config = dict(
    n_layer=12,
    d_model=192,
    n_head=6,
    n_kv_head=6,
    head_dim=32,
    d_mlp=1024,
    vocab_size=8192,
    activation='swiglu',
    norm='rmsnorm',
    norm_place='out',
    norm_eps=1e-05,
    positions='rope',
    rope_base=10000.0,
    rope_fraction=1.0,
    qk_norm=True,
    attn_scale=0.177,
    bias='none',
    tie_embeddings=False,
    parallel_block=False,
    init='orth',
    init_std_qkv=0.0467,
    init_std_o=0.058,
    init_std_up=0.0668,
    init_std_down=0.0668,
    optimizer='soap_variant',
    lr=0.0105,
    weight_decay=0.0,
    lr_head=0.00689,
    warmup_steps=41,
    schedule='wsd',
    decay_fraction=1.0,
    decay_shape='linear',
    final_lr_fraction=0.05,
    batch_tokens=65536,
    seq_len=512,
    doc_mask=True,
    train_tokens=356700000,
    steps=5443,
    dataset='wikipedia_en',
)
Each number is 128 + 24 x the weight over its row's rms, rounded and kept within 0 to 255. Layers, rows and columns count from 0. Numbers have three digits each. The size before them is the row's rms in percent of the matrix's.

# o: layer 3 attention output (transposed), 192x192, rms 0.058, rows 160-191, columns 0-191
# v: layer 3 attention value, 192x192, rms 0.0481, rows 161-191, columns 0-191
# gate: layer 3 MLP gate, 1024x192, rms 0.0662, rows 0-2, columns 0-191
# up: layer 3 MLP up, 1024x192, rms 0.0674, rows 0-2, columns 0-191
# down: layer 3 MLP down (transposed), 1024x192, rms 0.0668, rows 0-2, columns 0-191
o160 107:133129146163089156092126167147117122145136122158127134102121124126131096150139092112165163107128141140102125138082111130151148139135127160129139118106110113139123180089116112152141172149135137115142089124105142113133146117185126115087104122121092088114138159128136134121135172110109118135158114143133116168108151112137103163189113152129143124111133144130123127112070155094139149113111170065133144150102129110109119131129142110127118138145184140174149116111174083128097124141142097148147141093172105143140126121103130114110061144180135142111176176121150168147138130160112151156
v161 094:120150115121102143114119146131174121137152132157108136140134126129118155117158108118131159137108138137168170138111169125151141119117138108122156174089082145121103140110102153125125133107120124115133140111165119150162118097159144136135130135134096138151120141117148135098115183125135158154121045096166096123148071124144121156104178106121127118160147163117118181124104106118130118126150165171158117118089116090067149124133117170149128107146123096119101167105113169131115128166137138111102144146151138104181150132113179134133113166135137110130110098128136093136133137111166195109
o161 092:108149137179140130118122145140163103114140110124172154122135178103139126105093116107108152141137148092151136127144110137102102126141155099137117098193162098153109140120118121098096155096138110141134136187144117113089163131138144128128109083133124126072100105135161156145129127114143143093106198131123126122177134162142149121123142123123140191162138136139129142105114148134125081111100129112108152134159111123163134083103124137112157138155162132147121135130121116162161153125147142178090108118180134097109144113158091100165119129134153113130099164139100134125142067166123122115
v162 095:146157134099140118142168115115178125150115086105127114160118127081125156138129124176103092139134115122096134123138115101142123160124195145101126127131168128111118122134092123076106122099102150164115128146129140146134129136150126113127117136147103145144122150152149125148152128128090129117154116155094110110083185115114191130085121107101120113131089081094141134116128099142199128091137156126147134119149130123145138157104168125128088081155092140112133160123104121149146153143088125161134117113169119127098133176083114170138177089134114150139132134103139148097110143088128114142
o162 091:131108130135149124108126127119123114150143122163134123086100112127151105155179111119125114161128130112134137098158143085060151134121116111082116119118124156105123091120125168069141136131090118133153160099175136126136116114134148158093143136141154120174130144149136160120155097099146126091153095130146103119186097150126130162139148119103155085168151098075133128136132095141092100088139148114140122143148117117134172140146124143110161134127123121130138122115146145154147106125153126115153085101134127174166161125089097134099102149132094114147154132106091160149082150094178129170
v163 086:165137162135129131125147158133098146130165121133145115105166104108116125107109168129137126113153106150138150121131162090185132166128129184128116145184126129096156114091137115137119130133109098100155099158133173100086131105115114146142103105091093086143114117070149134154097094101117129171157126148120152130081107125149125117121082168103125136128116103097086098079116139147105142148115092136138120124167105121145128095150137134180098161135090153091137129115148112148190112100171135134165099129138130142164143103157129128125137148094121118139113143133149093145103142138140119150
o163 095:112172142147089050108103130077114193138123160146132117133117137185116124099096117129092152125087134181116140142138124103115152097124137147107074136129123099080126121119105100135154135141101120130144131126103150127154148144122130149096152117130128122088139179128091085155125116186125108126091122154078130139130093120107150138149073114162157102114094131085147111146142144114119122098115077132135134140173131142139104132156137143121101128147127106114127182120137144102138110146143099130139129088134126116120132126080115123143142152119136156077113159097124091113154153125126112107
v164 093:109117114110125152125151121087148112179195128132134114170103131123128132101117155174158126118154116130159134135138175179135152129144100161145146125108112093138131163157155120119189186112164118068106118149151091121188126168123155115099125143113102116095155138074114121163124085133132145127128160097152062122139140120147133121114118137134125100142164114097082136114124140137166104083110099104141166115154146145132135099128164146099105133127129146144155114161106163145104144131128098118127109121134103161128125115147131119170144129117148142148093106105141114149153106144106147128
o164 088:138064116138148131136133116128109132082180138141128088115143163124112090113092136097105087130117127144113114121097112119121120139107101092161183137167161095137139130129173090095128141170143134121103131134098094157148113149110144112135163141096126136150118120138143116117183113136123112108142136172153082120165109131212123081132092126168145093129151166122137145133103118177096156130124117084137099147137112135144131075160139130165111105130128164163101142123119102105103114128153133098100136125155093129155122123130120137112102128131134156149119099141175122142122139142167119100
v165 093:125119170140095140152144126096166148142123179114134113101080184110145104132099161144172122167132146134115107079139152145136110149144113058181127097133185133140154131107146126106126110140103142118158168122137120122160135140138149119141120113079135100097116130155106144122095125128145142119128139146155083152165143126136121122119115090116111135122128142120117120176119128110138108104098099145140096117108133137170153142062155107106119120127089078159114140148127078150120155149127155128136162141101117164116118112131128156171146124120129122096148130082148151144085134172080143109
o165 086:135127123114109115132104089151138140107128138141134122078120147128111098153160116092149106086147097120136131114119135141143110126147112179167124110076139143166143127162126156091107111108154101124117153138118155145084091123139142139108122097102154083123139122179162104138132087148170133115122128119136136162079176125133116096104106101111158127153130182119123088074102121164121174104173159090157117150148136148151089117132133114098147129183080142128140119098104158170122084138139125091120135132119083163145113146136142116131117145130136154100126124122113151149116146160082115115
v166 095:136141088146134150111143125162177145095192140107078119106167163136137115127140149100163145120090107092150162063124140085145086131171126139087158184122125120098143098119096123190146160136137112163125123135123113118105092166157132124100144159138137141127136121163125140107127134122141120121152095108127101138135111150094108109093109107113110100150147127104121157122129129136093113145148132139139137119154161156107111075089104113159149112131154150136146142147121124139148106124093093153106092100114102166176115129146124127146114169174088149163122143092128115130129109130144114141
o166 095:087165128095104121090161152121135128138124131072091122105092137116186153087101117140189094121165125147106108133143113163123134147111132139115125081117140130126138168154173083106125107122120160126136122141072157118129118105127160130155143145141127166093119115109131096126154129114112139128144216121144129116118103156144150085091120142118124139111139105097133137124156114117121073135120137148148130122150112093145116162171116146126116121156118110093148122130096088080117127131167165154127113161138090108148136121109142091072161138155121106093136157154138138136109136101118114127
v167 105:168161137105122091116128112116140084127099138121108145153130156119095128114142158132139115152115104126116060137093109148083100103155156112113148147115114148109147148108118119126175154133131153131134109126141182167120142147139125117154136183137169125094140104118161170134131125082078120130133129141147151154124126112138088090157147131139105136147085118117168087082101133122129117109085083120141140153149165122126135121123126139146116122152122139156126120163137129174128144089126102128120157152145117138118181149206136172141154103094133106131098103136117135144140164119074113164
o167 101:108124126126137124147136130134117150166140130127106157086111132106099125181138118119133098128111105118107153112134119109128144157169142114157084097133194142120123126141174130136163106147099152135112170076140151153134132143140166085088112112140129112150108162102100123142145122178164116167147126098106143152156102086125120094172089108172135146157128114169108170115098100121109099150132088143109049134109126144132140127088157120105121145099141122108134093134111128105160120125159124132146098147102143180142165132142137122140105150124143137134083118112114116130146072146140122089
v168 096:090149148113139149154102107157124147088135119144122138138146116085122115129174104117123159123134107091131086125082158151142122137104150154130165181076115150166150099086100145132124121135108148128140156140102129141096081135139133130123125160169126146093142133106117153130173163151158149097136116197136148137110150139150147144127087098125142096128146076097118146073114095162103142146107165152107129124124128148144114094152107121121169100128158149112133135136143119145148179147161075150139122122143115129129128130195117136117154142131157111114120153085119097136145162105122117092
o168 098:124139101144071134155117142122115139129165123105102135162154133126149119156114138122154112161094161133129111142132173163111164166115113112120121110129087115144152120144106146159141138139107107113129159118143167131128189142162137090130082146131101111099157102119158148119122098092129124139130118117147163139135121161135152124108085108123115108140102113131152114131074155087116083101101104075155115139181072094138097150166125133138123157130095136091087113160085119135165149142130174107120118163139147152140141083091125124140108135132149090117134142143124102073177139133135125129
v169 095:130108130138108126120133120155157138092158121144127088158128108122095123093119109158144146100106116142174120167149135090125138153139087153095106105092111091049099144140120152144142087125134102113149140124128124148117155085112154153092130127105160108149099110135142109142160112170125125162115087089147128139115094112114120142194118102139135135111127119141180146113149109099109088116113139160096098121161120136142163147139137146129097117151136197123147118107102150126162092109176103092158115129172121092107154119126137107138121178123109096126118116116123114179115134106109103118
o169 095:135108146080138186130137137104126133110139159115158144095142151169127125173113139155136140120122122091159130120125114119118100132138106084118137129137110114104092129142128136122129147142146140156182142145167113135142118100169148143160114118185119171135109111143135088139133162150117109095173127167097112137130173162113119122144105124142124147101098155142124119211129140169099108132148078149084128105132160129169109125117149111168145114125108131127137152104166113117135191112104114093104130132157124198111161130135111124141133079147123094138099132084137114106142098108120121108
v170 096:123134117099147187171167107137158101133113108114177141137171131131164135111099103096149135155121137138131107110133152143111139111138165164158088097112120085102145101157106125131137125102130159173123159124125144132141124148121162146153137102120102169121124126115143124118143157149124086104116141092103077156159178108112177121156118157111085114103102097090098146126168161125134129145104098132161114134123138143132105103145150083149171116091138100110156171095124135120104140171119089144089139123125134145094123084157120154155169137122140112079112106112133141137119152121095138116
o170 100:091093135136119113174103094138138141109119146155131107093139138143112142126108130105145141131147114138175134149126147150153146129118198091132115148127082171150096133110123127124134089159156081159125108136130149115133148135113108132073121154114132123138131064086143142123164124107155079133137121162137107135138139114110136131131162151110166129162155173138129139160113130105110125102141119114140107132135125125122089159129138097155087132139078166111115079130139100129116139148114146105124125076074124100125096133100103158083088127103102085166179127119163177136119115120103104125
v171 088:195135137084144107158149166086127128142150064161129147092114107122102104146128112132134146101137111116129133115117144121085111137118137118087140121113113101110152124155102144139138119155168106106153101118149117094126163116134122121170130127170167110107082097136110132115133052136156090100094118134131160107118167126122127167117137113131114129165127110163144143129100097132082151103126141127092130147134136157149137116189119145115168171150152113139112152119146124128155128101120144125136151140175099139121120123115118065084143086116110104133122095107100156105132139140134080172
o171 091:117114093120177125176133210138135127137107094115080154114192087151112149112104123156131128112144139108149150128130138093129119160139134159094132105181135151110161130141130147161084101146133143101163173149119092127109147154165124124146100126158117121142153133171109122080128124152131111158135114120120162142081105155091109141161122121101113122111123142119125097133144128112114115124075139152103125091135123140102152101097132131130149130126142125123096147137128149119142099148110187125166114116123130143110088130115097115165117158152164156111133172163106170099106111152169114117
v172 098:146145168130122130148153126146154120122096130116130148105126131116145106121104145106139140105116151157097153123154108131124143089111180131160149082096108149109072105157154084095144079112137140101144138162121143126127152150124190130130132113160108122126125106126101162096100105128121110082103119133127143140139129106117122086133177035140145133146103121127085112127089157141147093130122092121107124129132119145137117111112142085139128134129093098117069141154130087102138131092180094139166133161122157124117138098141140113186091135135101145106112117125111138129163091133135091112
o172 101:113101137100161113102158095119125149162130152163126117141134155116120154139118133107086094140093127155145166127105162128147119116091127113132103124121149168138110149164132134145114126111142155111132163100115141123097119109132180169097111100104164099122127105145140086099092125148095086174133136145148140167124168127111138150143179078100169129164145121127107117139130107117121130123161138142100184170140087127123127115138124114103135166136118161088139088109099091107134155155135098084169125108138165150112159141192110139108155152127122157105101134131143113149148082107155146128
v173 107:150142126064083122124122145122193089128096124140136107144148122138101123124092191150131105113127156128134060164123134142117117135132100137120140151117112112141123135138151113119146171115131130098134126160102116167144147114152115111115126079097071115126111108133126174139154087140131136156143114094121106122103111149100165098132075115141100112100131161117170139091163191152155124121139155161107136152119134103186095094130079154131137104134173099119111108154138131142089134111131141147085139120139114080129142103148151169140119154117123116142139140127128136140136142160118095138
o173 105:166132120127117158154120144171118094126120130143156150139166104157128134068072126136110124104106123087083153114112100120067098144139094141144122123116120099089134096142149128117159121119115158146118157118124153116120109116115148125124074113116137162142084162102106164159129146125104148101061160127093099114159161154113132101145128124113130117131149117135091180135181138102144140123141085090117123156132134164139109127103115150127101095131139105117092111162104138124116106121135129122152095102094128177096112111118131093098131128142182100128115094093158122123085146141147152146
v174 107:142125169114126122094115126106167113164114162111112115115144091113128118129063096113132161129149088184108103126134137092108123080126130143072107125119124100105096110130105119101133141146093131168130092145093118153148184146162125126127095151137117127130143088143136131128125140125144119135137091080090138140128154138125098120119131124116121090159115119125172163112113133157102110133163157117144110108099109185123102131116129064092123121102146167122127151183082131153171110107089139160153145127097122129118123134114142108163146085094136086147109162161150112132140112140117114156
o174 096:123117091109104132121114162170100132104137150170141157109157136111101126137114160130128120119137096147099094130114121105139147116136091118094109138111099124125120166139145128111137109123108171158143090116143144172146143105136090158095114158106172126120114106134147118132109146139137121124122142188161096151131108149159129180128125123172129130151146142106134153168168111099108125125112106161124092147139110169148198135148077176135153148102116146100099119121168118192109094120117158138153132154151128117110128169140149095130165168115091093107140155096107090154140119149136136166
v175 105:119167155118137161114154174136104148137144084173169090116108114080153129115091142118123136103119136133115110108112126125113092144092123120117111102154104109114132115123111083119095145134144114144143161160146120144121135151100136165174139136140128113109126081103121105188140113132122124107128169193122110118126133130140114133134132088095101126156128100131124144111117105106145111118126110134100090084126140143096199168132134122155130141154050102102143101083147117141134106100164116110149131165146154169150151136124159159103120156140158157155145108101115116097125111092150106093
o175 101:112146111144128102122118122122104140109160123158104094133119130137159134133134148142131136133115126132132137100104170072141141121093155116127108139100182162131113143138167158143109119150154137152169149140105120133151165091126144097142129119126110142099163202130156097098119155149151127085138125095140085160126151149137116141137094131144186101121096150138148114124131120106180124077182147104135126133128116082147142147137141128193123114103107103165159171114071163111139107153100151118131126070145195119141146129128112142103126134142129149116115113142129121131151089137088140152
v176 100:138107155109160152138089115123150150150108113125118099150123158091136176126125136117120139139150103143117125095101113149075073135139125136110130135134099108084129115148132124163116148120106113137141134124105124121128143140107134144102159125127131133110176128141117192091111102102088128124137141094167086113179154128123105087107107155156182117130134125074170094132132167149118112095099096144159191133141159153128145112119161091152141132170112163164090149131139144139158144117150145134118156112114131092125140125081151122143123144136117162122160141113125120143125181127072078111
o176 103:147115120108143135113120144181129135146122144143091146124100121112145106117107085108092131077081132141103130126126127131119119138128107130120157154173154094116133116136147171094123152145096128165104125078087104166115096139136165113134122112142129179191138142138091114142130110145164102107146140077099142119110142108174167149121145121118129108148122120136114162124192087135103137163132171136155110141135078126143151158117138088148125104085111116079137135088145107112150121132132122152149159156115111130139127163107067089101126066156125135105138093123125114130140138127134135116
v177 093:151136201143092106126115154120127131127113104110121170067127174126142131137098170105091143133101107116110141158169122108103161103145113085133102128099105117150121085160128121116105151121119125136098156152150130102149118115129098144108115159122137134161102144134102129131107135149140094146152135100145086141179162144104150099160144163155141081130115090145071156107099103137143153099131147130130148137130096127130106129060116114110128124084170123141131136142094117159119170110142138142134128094113112109113102168131081129096087095143145151114130079157131134117102141138096120141
o177 093:091077131131151167129148137105190116170121124096138153100121163140102118118131141124161152128109088104113146155173133128134119093148107064117141091113109191163170132144119131110110101127129124124086148096114145159109130161117093173079143139090121166105104109144102106119121136116143114116168147097138146136107115133143136177118080119110087135138151105104083146145140133082119147126121156094116115113169130152179109111144112116135124109157127122135150140129069088148104107122128136111156132134129141110166118133121123153170161146114156127111165107135110122142104135107116088123
v178 105:135098118114148111132138098129102177113161117149122145122123134159103120118139077141107122106163136127159172104117148117134165110135134115130123092145115131149136133161088132149174188123134126152126143150133136141122061163121136101093084150131150142141109147157099149148163152128116154140127105125205134143114121136148127118125113173120088119130135150137100140129138133128140133125158141147094127148183120131130117117140084099142125085141073140105132109111177104157122184137165093158110133140131113100178082124162118137128143135148082151151114169179100142139136135152152098101
o178 097:127138136126107108145177158108158136156140142064153129172121109147135122144111102138154142167147119125103124114125102128117113118138143075126087134112143091102123147140109107171122161114188099157152121157147126159103151090064135112146165138126113151121144085104116084092147076117097120116126126117130148129126137107122146103099118162127167105134112098130165099109128127101105130111115141098171121159166135080119199143125123122147104105151155103137090118149161095118151108113153095077194138122130121113143146142142122149145118123120125096129132103142096136128126135137114089107
v179 095:121148125173117142171145136106167119108141113096154141151167152101155112135129156186113128117107086120113131098150127132128144102112114143110130125086101183140091128119148128085142132134126133171174169103166103132124172154135108122152096134144107115140174124152104089142124118139119065092182103149155126165173141108151121115154137180127100121139130107121117164135116162128136136138148135120143136147130148175155125164058114123130146104148101133160128160172113155135145140154152161092158139123121121133137147137136094152117154116150107122117167136110133161092146101099144138113
o179 095:150119116142092149105144141150138122142122123126177162106102149145118129137148125132176124152130122145075191124125151076181102138095121120094141112114091140164106112136119166114117114183165148100151123149117154154092142175102129108160157120138133086121140124090141142145170113144109137114177158140135183122155102150149134071080110091126083137124136134086178173129133126148149120108158118111146122147146141123105137138167154128177099150155164126136146123107164134146146109140150130097149144134101129170155109149120115118134122105127133135110123141160110115166148121122115157129
v180 103:102135132115186109110095175101092149155124115122108112131134139096141135115136133138132156117121111139125165110123119101120117118091101162126143139139126139093118109106148145101119126142120116102108145134116136089126168096146139101116142170134159087129158107134125101132102131118162161121112130164129151140138150151197170143148084155185147152153103129140164123126119087115096160115147149112124124113133110190087106164117120100141133147115099143143150135100110151127156098111158124168117183078112118087151150124081094139086138133093124151125113138112156105105112194131113143094
o180 097:117166123103157159124112103134107134134147102182156138183140078113141110132131109162131099112087132142116106103129140112136174125109128168134111121137131134136120098148094151138093109148123168128168093107115109135111134203095080150151096137164103108132096117160108086119100122133165175165136113122108133140090095145131125133101099094098111109158123162114108134126122140126103143154125151127150139120157099117166135106147165168123150152129122115178104161095142104155159119113100118155103154152138162096134144111149142156161123134120087134134153124128082151140180130114158107119
v181 087:148135112105093131121104143143117081155090153130136127153071127139142119077162133134124153091159143113132148170114136094126154125125125120156136119127150124150097125126136130112145170099100110119123097094138084091159103164084117112111135137145165103123117107115120113119125160129145140077098122148134083122147107154077151162151095134118165113142103128146098166131089132121117140124170135139123130124109141181118148116120127151200093106101155153154147133143137163147104146128106136110143207129104156076107140126094147139147162111118131139175120095145100090123144122103119138126
o181 087:157114098096130145111173140112134129094166127178129126159129149123145109136097129139119114159144101133181139095114142142143158127096114171107106108138117148113126146163112132139092164121140151162122114150165114164148077156153121139145116127126115129123108135150160131099199095096125136129131163089155120151146121146135158153148164134161118138140133136161115152109106153114127117161151120135162133149100158135113119134073101090150165141128120153156112204167145163091116144120146147146131145103109127102127192136132136138176156131151127130100126081108141164167135136142094129104
v182 104:121155136129106120165136142166121134154138146102146133122149107080125113166112088106135149096157081084142105118129111099126153129136087146120102116121088142110168114089140117172148101118107119114143146180125181147168116177164153108119108115135138134127144139168100121146141138171140171159159138109163120111113147103141084107101112105110105148132139177139142128146115152161115134105118128137115118137099107130096098151115118083139134112157136131115089096078105121118160137129100120148151151134149144083084124151116118110116097173164141127120120149101066125088165118150145099114
o182 101:132092089102116122103158123155133131140181133126082139170092108171138144149136133138124139143103107109077138101120120119149081093117110147150099136116151134105135128131142111135137172099166110126167135123151133157122129118153158143165098188107146134143144142132142125162111153118123157121087087089193138138103150111141139124105138140053140151140154175122120130111113116084118126145096108145130150112117092109117124127120162158149114132119139132113119105093128142125130076125155124103103134124145144093117121132074103114133134125125157063132102090125132079144127107102173138083
v183 115:144135154174163093122146138155112140114153136151151200153124105125108150178131151138167125143083132148135120143123100142103134094162116124095186138094122092069112100150135145136109129138140138111171176134154152134139115096125161149161150159114116144113156100106100117105123129125121091137090087182145133125146148110125105090138140153134162110105153122103170109123151099113124096138144135097133121087147135097108110136113125135157136113146129129117125098130108112118140059142136117155140113153102151137148139121117116103068151152178139140146118106121102095105089139119096092149
o183 103:072186158162102128139133137102134169126142167132109113108127075115131146163147144131140150138134119167131138166115165109132128157126138131164120051139151119151142140138174099107106142142156125098100124123130137174101130145132134117171126139117104194161158187156118122181107129170068128126104130170102156111131115140108140182136139116125125141133133134130103147133114078129124120139154175114136136128103108112123137107155133116131114136144124115146132144127121122102145141061077134118149166145140118114134113118137124162120096117099113111130093150091117100085131105107140102113
v184 105:142159095090122135135139140140091178124116114102145105136097093117122139135149145130132095142127101128145102145111123127142108091112115108114104106135100137098114185129136114154127147148136133141150084123161143131169154134084136146129144165070117163123118115155137137107162096096115146143161135095121095148131117170122112120156083117117066157094069128072178083113109119151111141089140116138140155159125160098132096137116107118129116164159142165125113148134075155110094164116124131136103124150169105102112127150117133099138114098149148103136125168110129119086109090148125166119
o184 096:163129094145146158153103114143180122078120152132161170089101154107104124167129149185092108077137109145145145141145089114163128162129146160141135126078124113078129132153130147132142108115128162121135137115110126153161125118136160150085098162112143115145155132120082114157123155122157119071154114107133118113130138125150123160095122151127147141075117143166089118155113107115117113126108101155170120110130123135165115121110144085123104125122159144139135094086133142126108124120133132153174124159131105130139152149138093093105103125101101139163079098158124148114143106119162173093
v185 104:130140144088152120115163121151120135099165114150151107154145136150095120112104128169140152145126104089086128094141130131150118133103153171181070104155131144131164153122122098111102092141115095128153159098128144122090143143108112131150127108173146124110127166133140107122125128129124122105146117124104124156111153101139101179143121154070136132117153137098130124140142147108176125081138122163107135090160138155090104131109158126132116106141099159069150142127099128145094139150106131123085052138103108166129172121144101092125138181098140138134146150090132108123110156099145123125
o185 098:120113159107116161158091141140123133099125154128107122134104119129122135129130130135143123102134166164136153124143148179145153084169094133102116144127145160131131111152134079126165140134153154144134145147123093082159154124125124104105138084172117107163151150107157145111066126131148168138139137149126139098133151118131178123094084129128169104154157179086129101135116152126136090104145133164113121073107143132075135138196100129144101161137115117138136121117140150154101140100128138104122132117104107153117157106111082159124104143140105110184144153159128179125119160135131153101
v186 096:106133116133162112117114136127114072145114128120140186153120097106187142158117161179124108109110115128121097137140121124139118098108156129125109099141151130141128081148116112142110117114146139144175197128119122139107150127163160090106129146083116157145122113136129145118096173132118160156137116118111172136135142117151131103122178165128183108123113108128123149143097153146162082111102130158092102112123151137096163138125154123127131116113109119164127156149099147118167120123130149135167193166063117098134123121097134142130085089111177147111123131107130117142125096115133150166
o186 095:176141161105076126128099115105132081147119134157152129132090115117126125158115122112131133132112095135168100166120117104124104091124128156132163099173159156146124117164140137152125126176089116180165158103104130123138098125053119091155148137100134166107129116181161171124116139142138120161112108144152140134134121136167162159138153138105087163138168148105162142113115128148138123119102158133117120129140177152117154136192107138131100166163137152157127111084113162138159137130143119089136153120176127127124133161146154135100131136124131130119157142088129132109134109109160144130
v187 098:104103170142122133135109108145152142127077152116063158110116135167152127171139138176117130137108116180108099122147136144152165129130126167127148109129119131105120136162113207130095133134138143139110145149127111103111127090163112079128126168108115137172108117172127113106147128153105147127132124145166129104149123117116152120173137154113133113137139160121100136158140103128131112152122110168124098162164114188136140175146147124128153163139133169118113104108157103137130124121146078151126139114082133134098101161086073112168122131120116115084101118167128096118110131130142118094
o187 097:162119172118117132128153146138115099108098131116148144098143106120122129139128144114142148119122119150120132139179131122136163093137109135155097113115095121167181128113121148160082131128144132158132113170175124167122094120105083147131131131147107082153134085127138089103107131158150108139178111152119175093143145149173103141142126144149166088116092121149098138077141067138103142115144135073107152147139149158111105112121127123104124149081089115115134106126140154157148127114174119120148118130122133143173122140137126109126163123124144080151108130098103139085141127053154112126
v188 092:148170130125185112139126152162139097125092106139127128141094118108167137120121125127123129166116155170110112119091126138146101119120090118166108122103146043110129032161090108127102129146116123140154121101150096163192138099139123107200152164131122128132149117103112144106113098107119114097113126129131152114060091134113125142126158138099149094160173131103165100109123130137144119133094118132148129097119127156114142148117133128128167132121112159108126089123147130133139094123117126144142112160160131122143112164130145139166132178135145130147118151163125112121141122128141101118
o188 092:099180141113140129095115149125153136079114093136113124145106125117155140157122107128162132089136122117129138101163145139101139096126137164112140074142102075126147119102178131093127149137176110127119128097134124138092105084116125101157101137149117111104131116118113136111118149119162134151131100130130137165137111158145127171120140173132157126144106141151099172153109105113167129117160137103149073141094111149094143127089110129095107103104114142127143129131119108132099123163143153134139086128103132114131110171132110157130164081091149165092061136095141162099100130176149173136
v189 097:140160129123137081118099110153155119114119127158082143124131106107145145102111126074112072117144143083067113116100120109129121145152100138134160136079111124107138108125117148112120194138146140102083131132120144112115079078141100116117147135140154119141174138118138119156083076110148098127081130145097130126154160116145154090185147119135097156143091092144127107122143103128159105132125123095138166151182151141108124128101115117151163144147110112135099142081138112106127157111125086113143150126144181108161147161149120125130140131092124127117122131110169129114140131116083134137
o189 100:083107144181171153090142071140117145173129110129147124141128123118099087143133100089132140111114141115111124126187150100149147138080089157106104146123125151159162117108101141146104081145118087118091123074100103149136147115175126131104127135150114136163103121169075144121133137150133129124143128062097124171139129132108108113110140107154169129093143106110130145118134153108130129155154093131096140131120095112092102121143127139126104099123165110099136146146135104135145138132115157087160144128132125157097138143159098139107145136092117079109117129124136132147163103128173080128
v190 098:122096112137122146149130129142155143112178146134137119131090142082126108116163122132136164185130160164095095113190114089171125114135135082130091161151158169136110167106089092120128138143141148122147156119156135155152159145092130136149165112148154137149118128079162084142107147155119125135124078137117117149110131088140132079059105125145147146150138111123145129132142095123099153117131130119117162107151125097138148162137162134132120131152122144154112139170092127093116146156099078107153097118100174144101133120131102163132139140119118112121137137109119156118076153142116154111
o190 100:153126094134124140164149103158186151108117080158126125095112148119127133158101130130124140115172130128155104100130142161125100159125155150122122130113105136119102103114141105100175147152111111122097122113150075084129134110108178097144112113131136124103092085119137121155096132169123146148110134131105117155128146123134155139106124139109116105158119117092113103133128117129111128134120091100161123148099130108105161115127181111094165159145166118132182139090173154131128080108135141132079113126144102195148165117142149129124111126150106111113121118122110076161090171080136087158
v191 095:117164112085151136139144117111114138102138102123163075141153115094092104149140158141126113137117139142117107141148165115126122091113172087134115103135146099102113092132126109140100135135142077108116145172128169147070102151123116113130145108111117130171131157121109124160121089126117112113135139142089123134119178130124159175159119135128142154166147128120159122146086127133150090126137124110165121135131070147172173124158120146083156157152117110097110088118083098134134136076143086173130142075140109149165110146130094107143132115110129169121114114115127131098146086137097126138
o191 097:162118144131133117101131129132108164182131089114113115134150119129113186162126097104130146145148151164113145087115148160126135155125111161135129139104129150160131127113136093138133117084114175120137141090106135075130122122111146110118067115118130108146155083207090124116119148130125152111158084142146127122153127143167109129144116161150114069105151157095104180162121101153116143073147101126150147123149122166125124156133162094154145128103115140178089148118096114152098107114111102100134145114086145105088111093121106112112104134136142107119123152143114132138124123137167098133
gate0 094:117102112156144120102153086089105105122116108122180136135186119151142093134151172139146122114133122118134155157112150121142176096143128133127121107073172097128110141138142096122120150128121125096107155140180102118148137118136133104130138111089166162113076131081122130132142095138170143150097143125130108122126101113158145083136088118144120126144125113174083086142103145153154144112133163149120092150122103125104127129135107145138186134121089143117108087140100117170152099150159097075092101140146122134146166152104100153159138121111077132129145106098111116120113147114125114159
up0 092:137171115109141146167131113137148100120109165140067111124117142168120121118115152091160094099150172161126128117136145110146128129169151130108154135110124109123115132123109121090109111132103101093151101085120120107138102137142135163162109137152115115127139123117141122165137144133095121174156156096144148185099190151117126156118171144110111137126073087147133117129109123156168218129165133111109142073094139124134150126160089105121110161179157103139128138122154101119130093122130094112104108121115133095103091147133150145139159104149126112133152160128126119131140096125134096137
down0 093:109105100113109126123150147130134146134117121119117152095135130116173134122123103145149121137144077158128089116105096137119137104158144157150094177142139128173131101105090185144120151144087128176111110130109120148077121132129103144074131141158114108136127148077131117107128089115078129155152095082158124131153134135101106120165164157126126149158132163059144147136165149116128119091195143121167111137150134125147135149171138161149150129150156127104132133135097136147146139175118114129121112159123143146144132100146162127122093164140175097132171148094106145105141102137120127130
gate1 087:102142122154101126145126134080139101115147137116139084123118125167101121107136133108101124135160126124125159135121136122127149133128153160191107160166098118136141131148140135096152119105135151155139122155154121135129159098141127119156076121112114137125116082099175137111144141139136122090085139176161166161138154138107106157137149072126136143152136119152125148173111181109074087125147128086130117174134121120135153115132134147138126118148099144083093160141197154113108138091131149114133132138124115082166128128144090125127122143105116057116062130122173123125116144132120103140
up1 091:121125111176096123143106147124175126140150164102141129135107144147151089109096126115106146138115139123115148135147119133121106142096145134148066106101100098146151146107145126100125095165150123144119108160156161141081077135145139147120123124136130099155142114167107176150133168172143097093128077140091191100136165140113102102132115136096114160108115095100135123054130147114162157102108156123119103173108129119100131133107076115114132139128138089157156153155168127132111083099163155139140108110103132162142114117154116148132099118117113084139124127152121096118125106119115135147
down1 094:168159172149104088144132111117136130135146143101114141129180118138083134139106096144123098113133098131132178151192138182128089122089114127156152139146145093113137135167130150137127147136113138152089151124117110088103133141091128099152164114101142117117179097163148102106151122148149156111135142148127117099160144129095111099109092139101150171109098144139109159146111117086184155153151120122121090087135157131143105137140134121103128133101113145133141119093119109136102152131132147153093164136121135138133065117131090160159085125084128163092098109107142145111120127138112158130
gate2 098:139108139127133128116130113085150103118172128142162147119124140148166105136175128110077141109163121135133120092089117163083154098164127169170140173132119118088131149130123168102071180126160149111153119117162127147117141134125171109131091134170091139112146109168114139113142117183123160114136108119119126106145167090140075141144113145122129121133119138131125163147135101137111128088180098096103113115110161107129127165094119121108123135115110138160122194101108127124143126128103099161103119131109129145121165110129106104144119129118092167123112131118101183124171117137097104133
up2 099:122116097124146128122105140164114097126149134143101102106118119079092154118136160114158091118131127121161154132147120087127119186085142135084155103093106164159128119116134166124130099128115095163132140162106173164139086142190144162100124087126130135101118098111109145133164123129114105117090155106149135137109107175112108113126109121097119135173131138119138164086114132142150127131091122103108127199106141132134130121103138118125081102132125139164146096109102092118135140130154173125197141145098127110145142153110132150076141109141162135127168109149141106145117120150097143146
down2 095:125150149115125113143178092153158124151161134132154137097094111139153138143107142111134146104134142135122121144162123140163161138162090170117128126120145112112200151147126114127120142160111116165125126163144126100133148134102142123170203108187090121130105128092130078086126154147145101107111098120102096123155136101177131120130128114163125129083125156139115163138114110118133084133147124161080091128127147097126098115154148108154116116149168114138136152142095115135151161090104107189142141118125130109134086122097131136109134134141094141115156134156115133070151116153122100096